config.yaml
hidden_act: "swiglu"
norm: "rmsnorm"
norm_place: "out"
qk_norm: true
attn_scale: 0.125
learning_rate: 0.000948
beta1: 0.9
warmup_steps: 434
final_lr_fraction: 0.0
max_steps: 4506
dataset: "wikipedia_en"
Each number is 128 + 24 x the weight over its row's rms, rounded and kept within 0 to 255. Layers, rows and columns count from 0. The size above them is the row's rms in percent of the matrix's.

# layer 10 attention output (transposed), 448x448, rms 0.0369, rows 287-302, columns 0-223
size [ 79  92 104 105 104  99  80 103 106 111  88  91  87  89 108  89]
[[135 138 115 128 126 127 131 148  59 120 143 105 149 149 113 138 123 113 134 124 102 130 128  99 120 125 133 136 108 110 134 105 140 117 133 122 119 135 136 136 132 143 142 141 108 132 145 117 124 100 127 178  85  93 142 133 131 139 130 124 152 129 166 111 114 127 107 137 116  74 142 137 142 129 152 138 127 137 135  95 133 111 138 137 127 127 126 128 130 132 105 118 150 115 146 144 141 124 100  82 141 132 127 130 124 148 151 133 142 118 114 151 130 112 153 121 130 107 136 129 128 149 137 126 111 132 117 129 124 117 103 142 155 150 136 120 117 130  91 162 106 143 143 151  95  89 156 130 149 122 136 124 105 161 122 121 149 130 111 123 160 160 142 143 126 132 107 128 146 120 118 137 132 128 111 125 126 123 132 117 155 123 114 129 145 146 126 126 125 130 128 150 130 100 143 123 129 152 158 131 144 116 148 133 156 120 105 129 156 124 144 135 139 122  97 138 146 178 103 141 141 197 114 135]
 [ 97 122 128 144 112 133  98 111 173 122 112 129 136  79 136 110 142 164 126 141 154 146 124 164 159 133 118 130 108 139  88 138 133 145 112 135 165 128  84  84 134 129 141 104 155 151 153 142 103 127 142 131 187 175 104 173  94 111  92 128 139  96 131 147 149 155 125 112 122 136 123 118 100 144 120 125 128 106 115 168 108 169 157 132 103 146 130 132 132  98 150 109  88  99 146 143 120 157 198 155 145 133 102 121 144 113 146 105 118 135 120 147 124 179  95  78 144 161 121 129 132 113 113 139 149 107 130 144 106  98 131  91  93 104 138 145 137  92 125 129 140  94 127  91 150 104 119 151 138 108 122 142 166  85 126 143 110 119 123 132 154  38 109 133 133 113 129 115 120 128 134 118 143 109 131 114 119 120 111 132  95 132 171 120  92 120 142 119 133 131 151 161 102 151 156 117 148  96 128 157 117 119  93 161  82 128 116 119  87 128 105 146 127 133 128 116 133  95 166 103 133  65 129 103]
 [132 130 125 115 127 142 118 121 204 155 129 111 132 139 135 125 122 143 126 122 139 140 136 132 132 124 127 150 118 127 143 155 125 122 123 126 122 120 135 129 128 126 115 135 141 114 123 147 145 141 128  46 168 132 129 111 131 117 129 137 120 123 103 128 105 127 128 134 134 175 118 125 104 113 118 129 144 131 125 146 127 139 137 123 130 127 139 134 145 125 128 134 121 124 130  81 137 107 149 173 121 129 125 122 126 134 129 127 132 141 138 108 124 131 115 151 126 129 131 142 126 120 122 142 130 146 123 118 173 119 133 123 132 125 136 140 126 125 124 102 150 118 121 141 147 118 127 121 112 144 140 134 121 132 137 133 117 143 121 136 129 116 139 119 132 126 155 135 133 134 111 123 131 132 125 138 127 130 128 140 126 131 117 114 137 129 133 142 132 127 111 112 140 159 120 143 123 129 123 119 123 137 121 137 141 136 130 146 119 130 148 113 131 122 144 122 124 134 137 162 117  69 131 133]
 [143 121 126 147 154 136 123 128 161 129 121 162 127 132 138 133 119 153 134 103 138 181 131 133 131 128 120 135 121 129 111 159 125 147 128 135 136 137 130 136 121 116 130 127 121 122 154 140 106 155 136  81 146 132 133 132  97 151 124 130 111 154 123 136 121 132 163 154  98 156 130 133 120 112 157 111 126 166 143 151 131 140 135 142 145 136 104 120 126  96 122 119 144 130  85 120  85 138 125 165 111 139 119 122 131 144 124 137 152 146 111 111 128 103 171  83 102 146 126 129 141 151 135 111 116 123 103 127 177 135 133 139 110 100 139 124 119 146 149 101 117 175 143 111 145 128  86 131 143 150 136 116 107 102  99 134 131 137 141 113 115 124 120 136 108 122 150  78 121 138 122 117 133 128 132 143 138 118 130 128  94 132  96 166 147 111 135 131 132 116 120 108 128 138 130 138 116 139 135 122 158 154  88 119 146 101 143 133 155 134 111 135 111 139 198 125  99  92 127 158 135  70 150 158]
 [154 146 164 137 135 163 159 160 102 166 136 109 131 123  94 169 137 115 114 150  99  72 112 110 100 141 103 125 101 101 193 129 128 168 140 129  97  90 135 164 119 124  44 128  86 122 138  77 216  87 103 145 111 111 109 126 179  92 142  91 113 103 118 108 117 146 142  89 131 130 142 110 122 109 124 131 128  64 151  89 149 101 126 109 114 140 126 158 118 170 141 135 134 130 141 165 123 103 101  70 138 105 147 142 126 139  95 106 112  99  65 140 143  99 124 156 133 108 113 134 134 111 158 154 129  85 119 155 146 163 157 160 153 157 140 162 149 119 132 133 155  97 120 159  75 144 137 140 116 156 138 127 147 173 141 145 116 133 156 124 115 135 162 152 139 114  66 135 114 123 135 175 107 135 134 151 168 151 120 105 120 142 121 127 163 166 116 146 116 138 152 111 128 126  85 139 129 148 188 127  81 152 145  97 148 127  98 120 156 136 120  97 141  98  79 132 126 125  94 109 102 115 109 138]
 [ 84 164 135 100  93 151 108 132  99 152 138 116 132 146 124 106 124 140 128 141 115 125 112 121 130 164 149 164  89 167 124 168 143  99 142 162 140 128 131  97 122 137 178 135 103 137 101 127 127 116 108 201 177 168 144 145 126 122  92  89 111 144 122 136 157 131 114 160 159 143  88 118  83 111 107 153 118 107  92 118 109 187 135 163 131 154 137 145 135 138 116 121 121  87 135 137 142 103 152 161 157 141 125 107 147 112 133 122 120 155 136 132 130 188  75 157 174 104  97 112 101 122  86 165 131 173 127 136 108  71 124 105 164 160 133 132 137 107 126 160 170  93 152 134 126 101 166 124 129 112 124 153 132 118 120 113 117 119  77 155 156  97 149 146  93 122 134 170 147 144 118 117 140 134 126 114 107 119 156 169 155 151 140  99  52 148 122 121 116 134 113 139 129 143 136 118 144 117 144 110 149  97 119 146 136 144 124 134 117 140 173 145 141 125 101 130 163 192 108 132 139 100 157 101]
 [146 120 127  99 146 151 139 127  76 100 140 122 121 154 114 141 130  91 147 118 128  77 158 128 149 113 139 101 146 116 124  91 147 131 131 107 111 141 127 121 136 146 105 134 122 137 147 131 106 100 132 159  96  81 140 100 126 143 141 127 145 126 142 106 145 135 116 130 119  69 149 142 152 118 123 124 129 153 164 116 117  91 125 122 138 129 154 150 130 108 112 125 141 110 110 166 146 141 112  92 134 144 144 131 102 133 126 128 134 119  96 148 124 115 180 131 100 133 144 129 132 139 150 117 117 133 135 123  92 113 133  97 109 127 110  99 131 147 140 128 109 146 143 144 112 127 105 151 129 129 128 136 129 103 150 137 120 127 134 141 144 127 133 129 144 147  95 115 123 108 153 104 137 124 139 126 122 121 119 107 115 123 106 118 121 137 107 118 117 110 107 135 140 129 119 134 127 129 145 130 115 157 153 120 169 149 103 126 145 147 154 121 122 163 128 135 122 118 100 140 127 193 110 144]
 [129 149 134 121 129 135 141 142 200 135 142 108 139 175 121 133 134 127 149 134 122 125 193  94 105 125 115 163 150 118 132  82 135 124 109 142 102 142 129 155 136 105 147 137 110 120 121 135 135 133 117 166  95 107 148  78 124 137 143 143 131 132 105  97  69 103 138 173  82 113 138 130 124 125 157 130 121 164 169 111 149 164 127  97 149 104 130  75 138 150  81 136 148 134  92 103 179  93  77 101  95 116 138 141 107 132 137 120 169 135 147 112 137  62 138 138 133  93 126 137 128 160 113 100 122 168 125 125 119 138 167 144 130 113 130  77 114 139 146 101 130 144 136 163 145 105 131  95 148 154 167 126  85 178 109 105 133 119 122 122 132 163 152 132 155 143 149 143 106 127 123 146 127 141 144 101 127 145 146 141 171 122  77 166 156 161 119 111 129 136 126  94 139 138 103 146 147 122 147 128 128 123 143 144 155  96 142 139 150 150 144  92 129  93 140 142 107 142  79 175  97 182 138 155]
 [125 132 143 162 111 130 141 129 128 138 115 156  95 110  95 133 123  94 125 118 110 107 110 108 129 162 159 121  86 149 152 144 123 155 140 123 120 108 165 155 111 142  99 140  94 137 118  96 175 137  96 135 125 112 107 144 156 138 117 125  91 168 121 121 127 130 130 125 175 144 131  88 143 127 131 101 107  51 149  96 138  83 119 146 134 159  77 121 144 130 142 109 133 146  84 177 135 116 120 142 100 136 144 121 124 123 108 164 103 110  79 109 111 121 126 173 110 130 133 113 138 143 127 137 126 121 124 140 146 142 161 147 108 123 159 173 141 113 156 125 112 142 121 124  95 161 107 116 134 165 150 108 115 152 124 123  92 120 150 151  59 181 147 168  73 100 167 127 113 146 140  97 109 131 135 124 132 152 131 115 119 125 143 140 144 129 105 132 156 147  76  86 130  84 105 149 148 132 140 121 124 163 171  79 124 124 151 151 155 123  74 162 128 172 125 158 103  79  65 106 123 114 146 129]
 [147  95 113 158 153 111 104 112 141 152 122  99 125  87 137 129 108 137  99 153 132 131 105 148 132 107 101 120 127 121 143 115 116 143 115 100 144 128 110 113 140 128 128 101 176 121 136 138 148 120 120  95 156 126 115 129 131 105 143 119 117  64 108 139  99 139 118  68 150 126 123 133 120 155  74 141 129 124  79 153 120 138 111  89 132  86 143 173 115 143 146 138  95 140 200  85 117 151 161 116 136  98 131 132 137 111 131  98  96 159 142 142 132 147  73 124 149 133 110 128 139 110 112 129 135  91 144 115 143 140 107 136 147 159  93 121 150 138  76 111 154  77 119 106 167 104 173 148 116  95  94 150 167 134 173 139 149 115 146 113 136  81 102 106 157 151 124 160 122 136 140 154 118 127 133 136 116 137 124 128 122 115 161 114 133 119 146 190 122 123 180 173 128 153 116 104 133 119  84 129  93 124 113 127 104 135 166 119 110 120 118 102 123 120 130 108 168 116 192 109 115 102 134 124]
 [124 108 108 152 149 121 146 126  75 108 127 158 115  95 119 137 139 116 124 115 106 107 105 131 130 122 113  86 132 126 117  87 125 166 140 123 140 121 111 122 122 137 102 120 129 144 139 117 120 114 131 169 115 118 116 151 128 131 129 141 138 145 156 137 145 127 120 104 133  86 138 128 161 147 130 114 122 121 131 119 131  84 115 129 121 130 112 143 108 124 160 122 123 143 143 171 117 153 144  86 134 126 129 137 125 114 115 136 117 110 106 151 127 136 139 102 127 141 126 123 143 139 137 123 124  90 138 123 112 133 125 129 112 119 121 133 137 123 125 146 113 117 119  92 117 167 115 154 136 105 117 126 153 100 134 138 131 107 138 124 116 125 113 119 137 127  90 113  98 123 155 128 122 125 124 119 135 132 117 105 112 127 143 157 123 114 122 114 126 125 141 159 131  98 124 119 148 122 133 128 115 130 128 109 105 124 124 138 135 126  97 152 126 137 130 133 132  92 148  85 144 168 122 137]
 [121 113 137 138 133 113 151 144  56 113 131 133 130 113 129 138 119 121 133 134 100 123 109 115 113 148 118 111 117 135 126  98 129 146 137 139 133 136 130 121 124 131 136 126 121 148 134 110 116 115 119 195  97 125 130 141 122 127 132 112 141 151 160 134 142 130 128 109 126  91 128 140 154 144 151 136 111 127 119 123 127 110 123 137 135 134 112 123 117 129 151 117 127 124 122 191 130 142 109  80 145 131 125 126 126 123 130 121 134 120 114 131 129 133 144 104 131 113 119 123 128 129 124 111 123 110 134 139  98 130 123 125 134 150 134 119 129 135 112 164 121 139 124 120 105 127 140 121 138 106 126 125 133 122 100 116 136 120 127 119 133 145 122 129 115 126 101 117 120 126 135 140 129 124 125 108 128 106 132 104 132 129 146 143 128 120 124 115 129 117 131 149 119 108 129 120 135 124 163 127 128 120 136 119  96  94 119 120 139 124 106 152 129 123 108 128 128 129 115  99 139 191 133 139]
 [131 133  87 119 143 150 140 139  78 109 121 139 105 122 134 135 131 114 135  92  93  97 128 132 106 159 118  93 119 130 138  93 127 116 142 123 127 130 123 105 123 144 108 128 120 135 117 118  91  94 126 177 151 121 139 147 124 132 128 113 114 160 141 125 161 120 105 107 164  84 117 108 146 135  99 131 132 137 133 138 124  65 120 125 109 151 119 166 104 116 150 119 123 133 134 129 159 131 163 135 125 134 116 152 122 123 116 165 118 114 146 139 118 138 115 131 126 139 113 130 140 130 154 128 145 132 134 103  90 104 126 123 107 157  98 146 133 151 121 154 124 106 119 105 132 158 119 179  93  96 133 135 130 115 143 104 142  91 109 132 147 117 124 139 159 114  71 136 134 137 135 116 135 133 108  97 122 106 147 125 122 130 131 139  77 133 116  94 132 126 138 158 141 112 141 125 150 140 132 131 115 133 150 134 113 129 102 122 147 120 146 133 128 140 129 139 149 129 150 122 134 175 121 129]
 [159 131 163 115 122 114 121 172 149 148 127  75 149 159 112 113 138 132 123 145 129 111 142 114  95  97 135 146 119 137 179 136 132  93 118 143  90 154 136 165 139 109 126 131 118  74 105 138 162 139 125 137  86 129 145  94 151  95 139 145 146  98 106 129  75 141 141 141  92 172 148 125 103 109 107 143 143 106 119  71 136 151 124 105 142  96 111 105 161 147  74 146 147 102 146  92 173  79  84  80  86 107 139 142 128 141 117 134 144 131 137 115 140  73  90 195 109 103 130 127 116 107 116 108 104 158 129 151 130 181 135 164 194 134 165 112 122 148 101  98 141 111 128 187 130 110 143 125 123 149 154 121  82 204 128 143 161 156 164 119 119 151 135 134 143 141 163 148 161 145 126 168 106 133 124 110 134 157 144 141 158 134 108 106 168 145 127 158 120 143 123  76 116 154 113 136 121 149 136 150 146 136 140 122 141 148 136 103 143 128 157  80 134 104  90 145 134 146 113 141  95 157 121 154]
 [124 140 130 131 137 122 156 126 184 147 149 129 149 112 145 135 133 177 113 122 156 149 143 140 135 107 120 171 144 147 104 158 151 161 129 111 149 122 122 151 137 106 139 137 136 130 184 141 137 139 140  84 137 159 135 131 104 141 122 150 109 143  84 134  86 120 160 124 109 122  97 137 107 125 194 136 116 137 127 182 136 139 140 128 102 142 124 114 130 116 103 112 132 148 105 146  79 148 118 130 133 135 123 106 135 109 138 113 179 142 127 113 133 125 139 124 129 144 123 114 103 139 106 112 129 136 122 156 165 131 129 124 105  74 140 105 103 159 139 105 135 136 132  92 112 148 141  99 146 115  97 133 144 130 105 136 115 142 120 118 108 123 100 107 120 139 158  97 110 132 124 130 141 144 164 129 152  76 151 130 117 134 122 168 148 122 134 162 129 102 148 151 141 134 126 127 109 118 137 102 136 134  98 119 109 101 179 144 124 135 133 107 136  95 170 127 104 105 156 165 135  66 134 121]
 [129 114 148  97 115 117 142 152 132 171 132 111 145 156 126 125 116 144 123 131 129 157 123 103 118 128 138 153 102 106 160 145 130 103 117 140 109 133 164 138 131 100 112 138 112 122 135 146 150 154 119  71 119 125 127 110 149 106 132 122 128 134 147 128  86 123 115 135 105 174 130 125 138 127 142 139 149 134 128 134 121 125 136 142 137 126 126 135 141 125 112 142 139 128 151  88 148  88 113 158 141 127 128 131 126 145 141 127 131 134 145 100 120 119 119 156 136  91 124 139 126 124 126 124 124 153 128 128 176 123 125 143 172 168 160 141 126 116  89 145 146 111 105 168 128 106 153  90  81 130 146 130 114 156 111 121 141 155 120 125 144 129 140 119 136 134 145 131 133 128  91 146 113 131  90 157 117 136 138 142 142 131 124  88 154 133 135 148 121 129 111 121 124 151 137 135 114 153 156 123 123 121 128 140 140  96 104 153 135 134 159 124 149 106 101 118 137 187  94 145 115 124 130 143]]
# layer 10 attention value, 448x448, rms 0.0402, rows 288-302, columns 0-223
size [ 95 104 105 102 102  81 105 102 110  88  90  96  94 108  90]
[[128 137 116 141 100 134 108 106 110 140 122 191 132 109 117 134 140  82 108 101 109 108 114 106 100 119 122 138 105 139 190 126 103 127 113 135  78 116 118 116 170 112  91 120  76 155 144 128 127 147 159 137 115  94 144 137 176 158 100 152 140 124 164 128 141 123 163 159  83 120 132 141 109  98 146 110 139 184 146 158  74 176 108 116 130 132  87 121 141  96 138 141 118 148  92 124 124 106 110 145  77 132 113 134 145 101 130 137 139 151 125 153 146  93 147 151 125 130 125 156 127 116 164 157 128  78 166 221 119 119 123  97  98 158 159 135 124 147 135 128 111 121 139 153 118 118 149  72 126 105 147 121  93 170 135 101 120  86 123 113 147 174  93 102 124 169 167 122 151 155 106 118  77 170 183 127 139 132 116 105 151 111 110 144 143 111 158 112 123 148 143 124 140 135 125 139 164 122 103 135 102 133 164 137 143  91 112 117  86 125 144 120 132 124 121 139 138 148  76 147 151 144 129 163]
 [117 122 149 129 106 123 139 140  97 134 123 134  45 104  94 139 146 113 125 172  92 149 104 126 112 143 134 104 109 129  90 115 128 125 135 146 157 104  99 146  92 121 146 128 141 143 125 113 125 119 119 140  88 154 128 128 146 107 168 131 153 154 121 105 164 126 147 152 126 167 152 124 171 162 132 116  98 151 160 135 148 129 112 140 142 172 134 132 105 138 157  98 163 182 117 157 123 177  93 111 125 159 146 132 118  87 143 155 149 114 137 127 120 132 159 112 139 139 105 115 162 117 154 127  93 112 133 117 109 120 132  98 110 140  93  70  94 134 149 129 174 113 154 120 129 124 169 201 137 115 126 113 150 159 166 151 159 103 139 117 120 161 120 161 114 139  75 119 133  86 101 120 110 127 115 145 117 105  97 108 106 141 108 140 118 156 102 133 173 120 130 135 123 117 140 117 169 101 122 123 141 107 126 123 122 100 112 113 122 148  87 147 105 158  91 180  98 117 137  98 146 155 120  85]
 [186 140 152 163 133 127 106 144 130  91 145 120 144  89 130 135 143  98 124 183 140 116  57 155 112 128 115 141 131 154 117 149 117 112 125  94 104 120 144 181 123  90 129 177 130  86 132 128 167 117 167 118 106 154 111  99  86 123 182 128 144 114 109 147 134 138  77 133 138 113 170  97 133 144 122 146 108 110 122 165 117 151 114 110 108 128 181 138 150 164 108 115 104 168 116 161 116 131 132 108 149 172 137 157 134 115 134 132 112 128 173 143 111 142  73 188 121 107 117 140 127 139 124 135 128 141 113 146  93 124 122 135 126 112 121  71 105 132  92 154 124 121 153 126 100 144 116  98 123 141  89 114 134  98 100 158 102 100 134  86 123 164 124 107 141 176 120 160 122 119  79 144 144 121  99 153 137 125 137 139 128 155 113  99 136 114 149 137 179 110 133 181 177 126 122 108 166 105 121 125 137 100 166 109  65 141 128 130 140 145 116 141 137 114  81 139 125 120 155 117 119 150 100 118]
 [111 128 132  43 142 134 118 135 126 128 126 127  80 164 142  95 158 149 112 120  86 157 149 129 109 109 162 140 164 122 163  58 158 146 132 133 119 147 108 109 122 162 147 141 164 103 118 134 107 133  92 136 146 137 139 160 141 164 181 138 104 173 129 123  87  90 143 135 118 116 130 110 101 139 138 111 139 106  91 155 152 125 109 133 145 113 142 124 129  82 133  89 140 126 120 124 131 111 141 162 101 124 155 129 101  68 131 153 129 139 144 105  93 142 129  96 136 127 171  97 131 144 111 119  89 139 107  74 128 121 125 112 126  96  54  89 145  98 128  89 138  72 129 117 138 142 140 139 135 115 111 106 130 123 136 103 111 176 119 125  82  88 160 105 113 100 136  82 177 138 151 110 102 114 109 103 106 133 108  87 130 104 119 113 134 141 126 156 103 158 120 131 118 107 110 126 105 154  96 120 145 131 114 139 132 118 167 160 133 118 131 103 167 143 180  86 111 108 127 165  98 130 165 120]
 [137 118  86 164 136 152 139  96 127 105 142 179 126 129 113 141 131 101 122  89 122 102 162 120 120 122 134 134 127 120 125  94 125 161 143 125 164  94 104 128 184 158 123 108 130 157 135 118 156 113 135 108 126 107  77 163 167 174  92 167 136 150 103 142 136 109 152 150  99 140 196 144 131 124 145 101 141 174 148 128 124 105 117 123 172 130  52 120 102  58 177 143 112 143 144 106 121 146 113 128 128 118 109  95 181 131 124  98 148 101 135 125 174 120 137  96 124 159 146 138 129  91 119 108 131 105 162  96 120 151 118 119 130 112 123 177 125 142 150 107 145 126  87 148 190 108 143 139 137 125 152 180 134 163 164 143 119 128 178 191 166  94  84 118 146 133 127 117 127 151 117 138 129 143 141  95 110 147 116 108 155 143 131 156 178 101  72  67 181 149 121 115 114 113 126 136 130 131 123 142 131 127 127 126 163  95 130 124  97 122 120 124 169 112 135 136 112 129  96  97  90 142 116 111]
 [ 97 116 149 150 116 133 133 122 128 154 152 111 125 160 143 156 125 156 121  89 159 168 148 128 167 149 131 131 149 139 114 145 110  99 163  74 127 136 194 113  83 108 149 114 145 148 110 138 111 160 105 136 141 157  87 119 128  83  69 134 140 145  93  83 100 174 124 106 136 111  88 108 148 146 166 134 147 106 113 102 159 102 135 137  92 119 169 136 147 113 151 127 142 116 128 138 118 125 168 135 107 115 141 150 116 144 145 173  98 187  77  92 159 149 108 124 155 111 147 137 102 125 155 133 131 124 101  88 138 122 106 154 108 112 126 177 153 116 154 132 126 140  98 127 106 137 110 119  99 144  98  93 103  93  88 131 121 132 149 159 131 111 176 162  82 122 158 127 123 101 137 130 124 211 118 166 128 149 113 169 130 173 155 115 129 138 154 149  61 104 148 122 111 127 144 104 117 121  93 176 155 110 116 124 126 127 150 131 116 116 129 172 113  97 107 108 163 142 141 146 127 101 165 127]
 [127 117 149 108 123 136 116 118 133  83 166  74  87 106 121 137 134 160 132 159 155 135 122 154 137 141  92 130 177 137 128 168 130  89 138  94 187 156 133 190  78 133 115 150 153  78 121 145 118  87 107 111 138 166 120 122  75 117 151 119 133 129 108 104 178  86  89  93 185 127 145 123 132 161 127 150 120 105 137 138 159 123 105 129 115 152 144 131 124 151 138 104 170 123 156 125 106 128 124 154 149 131 116  74 125 120  91 120 132 115  86 128  87 137 163 150 125 141 119 116 138 137 135 144 112 106 104 126 104 132  96 131 143  98 108 141 133 115 104 162 129 148 139  77 111 162 117 175 115 149  63 134 112  87 142 144 118 156 128 152 126 108 192 134 150 115  99 147 112  91 127 125 151 118  85 149 154  98 128 196  93 180 128  89  91 128 117 130  99 109 145 157 126  99 125 105 120 127 113  96 146 136 115 120 123 197 110 125 171 138 101 189 148  77 143 145 133 115 196 121 141 101 141 107]
 [152 125 117  57 169 123 130 151 135  90 115 157 147 164 160 132 145 160 155 114 122 134 137 147 145 124 152 151 168 129 131  85 149 109 160 136 103 107 110  88 127 117 110 186 133 115 118 165 129 118  96 119 127 142 111 140 131 173 186 154 126  81 151 133 132 150 114 143 112 122 146  92 107 151 135 138 153 139 140 161  88 155 140  98  97 143 150 145 148  67 132 112 109 139 134 128 128 129 124 109 129 136 153 129 109  96 111 110 146 120 164  88 105 134  98 139 160 128 107 134 136 131 105  80 104 149  95  91 158 133 126 136 163 120 121  83 104  93 164 130 127  67 146 157 151 125  79 150 138 101 106 157 161 124 113 109 170 154 101  91  97 104 124  97 128 141 101 101 157 120 128 115 133  74 138  82 124 122 123 103 144 100 118 118 161 120 107 127 116 113 102 130 158 158 104 101 115 117 125 121 116 129 161 131  84 141  94 167 136 136 128 130 142 129 137 118 148 148 179 177 107 150 116 100]
 [114 155 119 131 101 123 128 117 120 160 122 135 141 126 126 103 122 114 112  97 115 117 142 101 120 115 131 117  96 125 151 145 141 150  90 167 132 139 147  88 154 137 102 108 126 136 123 113 104 158 139 127 132 119 216 169 179 125 111 108 137 120 146 166 115 119 171 124 136 146 122 155 134  80 145 129 118 142 100 123 128 133 118 153 133 151 121 117 112 133  84 137 161 118 107 127 125 113 113 117 117  94 133 136 133 125 151 134 122 125 159 119 129 109 179  93  99 132 146 101 138 146 182 157 141 142 104 165 126 142 146 104 111 152 152 113 142 141 121 105 138 142 134 116 119 128 123 101 123 103 168  89 108 141 165 134 114 100  89  82 139 139 110 125 124 132 114  92 141 121 114 118  90 119 100 117 135 126 135 105  89 105 114 141 106 121 164 112 144 139 102  82 139 109 114 144 133 128 168 112  87 138 110 146 141 102 116 105 102 100 152 120 140 170 134 152 127 141 103 136 136 122 137 183]
 [132 132 119 130 136 125 104 102 115 177 116 149 175 135 139 123 120 114 132 103 149 127 124 118 136 152 145 164 119 119 157 119 123 121 142 119  79 127 150  53 148 110 112 123 115 108 128 133 130 182 128 144 132  91 136 124 167 121  98 123 104 120 142 145  89 171 159 133 139 104  68 116  88  83 110 166 175  97  83 146 104 159 136 126 116  84 164 134 143 138  90 133  82 103 134 116 131  88 140 125  85  92 114 160  95 139 136 134 113 156 150 102 138 114 107 133  93 102 124 152 110 130 139 129 129 125 140 172 129 131 145 138 135 122 172 139 166 131 121  98 106 125 137 163 128 141  97  60  96 113 114 117 113 133  89 102 132 127 106  93 122 124 114 127  74 135 199 110 149 154 156 106 127 148 135 114 143 136 139 118 145  71 121 123 131 128 173 166  78 129 116 113 152 169 103 136 107 139 123 134 113 134 124 136 137 127 140 107 122 119 157  84  96 154 147 102 162 159  93 177 142 108 132 208]
 [128 143  80 116 146 104 126  90 136 162 124 118 213 161 136  86  80 132 132  85 151 102 166 105 139 125 114 146 128 125 163 133 145 118 156  89  79 126 133 120 147 158 106 120 114 112 127 125 132 140 115 158 163 112 112 121 171 131 104 135  97 105 134 132 108  88 147 118 126 100 109 119 103 106 108 125 129 111 100 113 112 134 146 126 115  83 123 121 142 123  91 138 108  85 131 100 129  86 152 159 124  92 107 105 122 139  76  93 117 136 160 136 138 107 107 145 102 131 165 138 119 122 117 111 154 146 115 135 114 111 134 132 136 125 165 163 145 127 126  90 120 129 113 134 151 124  73  83 137 162  96 143 122 114 118 113 116 143 118 146 158  91 150  96 135 120 168 112 122 138 175 135 139 124 132 142 119 184 116 154 136 100 142 124 136 146 161 119 111 159 115 109 133 156  93 126  89 160 147 142 142 130 129 168 170 165 122 159 108 124 164  64 141 121 180  75 131 126  94 174 128  90 138 135]
 [ 83 115 125 182 134 122 121 109 130 181 103 148 166 158 143 144  93  97 142 134 183 143 131 100 137 155 186 105 101  89  82 148 124 105 159 102 129 112 173 100 119 134 173 119  88 126 134 104 136 155  88 155 112 110 121 157 180 129  67 129 114 129 125 140 120 169 169 135 143 117  71 131  92 114 134 140 184 104  78  74 146  81 110 139 130 115 143 137 109 156 162 119  83 116 139 119 153 123 106  98 163  99 116 156 128 148 184 130 104 124 122  94 169 143 116 122 120  97 149 160 122  75 111 114 115 117 129  88 138 146 126 123 153 113 169 182 121 134 154  87 128 165  92 159 161 123 132  94 105 145 139 138 136 158 114 136 145 117 144 151 152 106 127 185  60 103 194 127 107 136 123  87 156 145 152 121 121 144 144 143 122 121 144 118 150 124 117 139 103 143 119  83 140 141 130 148 106 147 125 134 112  96 113 148 162 109 159 131 101 112 117  99  87 114 135 118 153 161  96 141 127 120  87 150]
 [115 134 152 102 117 118 158 136 133 120 123  33  59 114 148 138 124 150 145 148  95 130 152 138 154 107  96 127 163 125 112  95 109 142 113 141 201 153 107 170 115 127 131 172 173 110 110 139 121 114 122  91 144 116 144 151 111 132 174 130 139 151 128 147 136  58 105 103 159 127 150 138 149 184 131 107  86 128 121 142 182 101 115 121 131 150 138 125 116 137 159 111 148 136 111 121 119 120 129 145 123  98 154  93 102 107 156 114 133 132 122 136  97 155 216 105 152 139 100 104 129 149 127 139 125 130 121  92 111 145 123 132 105 127  52 123 120 104  80 139 132 103 114  85 114 131 128 201 158 143 117  96 160  92 131  93  93 162  89 137 106 123 170  76 151 111  80 116 126  78 107 124 115 106 131 148 122 106 135 140 141 154 108 115 109 130  92 126 127 113 113 168 131 101 114 122 103 100 121  88 157 123  91 108 128 144 148 139 129 124 141 160 144  92 156 148 116 108 173  87 148 124 141  59]
 [161 149 143 130 130 121 131 153 123  80 135 182 125  99 109 109 152 126 105 141  95 130 118 142 104 119 139 120 113 154 158 146 106 121  90 127 109 124 109 114 150 132  61 142 128 141 112 126 155 106 138 132 113 146 127 103 141 106 224 143 137 115 113 106 162 119 106 151 163 138 148 111 120 153 103 109 139 130 161 169 116 150 106 101 139 136 122 123  99 158  92 120 160 140 134 137 132 126 162 153 116 136 143 113 118 138 106 132 131 121 121 188 104 127 100 171 121 114  88 134 132 159 143 130 113 108 100 167 101 147 134 133  91 155 135 104 138 120 103 147 123 145 152 142 105 123  96  95 140 154 100 125 113 134 123 104 104 101 102  87 127 149 149  69 156 169  93 149 127 148 120 133 137  90  84 120 125 140 119 104 104 129  93 127  86 112 197  91 141 126 133 126 146  93  92 125 176 146 114 128 119 125 159 129  85 150 103 123 123 122 118 140 132 146  99 133 123  84  99 142 146 128 175 144]
 [123 148 115 133 110 127 110 117 131 141 137  97  81 115 104 111 132 146 133 153 108 111 147 146  96 121 125 128 103 135 107 125 132 158 138 146 154 157  65 168  92 120 176 123 143 117  98 120 104  76 117 137 129 139 151 127 102 154 162 129 138 163 124 162 145  68 147 106 137 153 105 140 143 105 103  99 100 113 118  82 181 130 135 149 144 138 155 103  67 175 123 137 141 115 102 139 119 176 112 106 138 133 119 121 124  95 134 105 147  83 144 126 114 143 144 114 161 144 145 110 139 120 134 109 115 142 134  59 108 149 133 128 124 125  90  96 115 117 159 111 158 100 140 104 150  96 140 209 155 141 156 136 134 108 162 123 117 155 138 185 108 148 134 146 138  71 105 109 131 135 141 145 133 115 125 123 113 126 116 119 133 125 139 139  99 175  81 103 179 140 132 112 118 119 156 146  90 113 124 113 146 119  96 139 159 123 141 115 131 148 126 100 132 130 130 121  81 111 154 110 119 137  98  52]]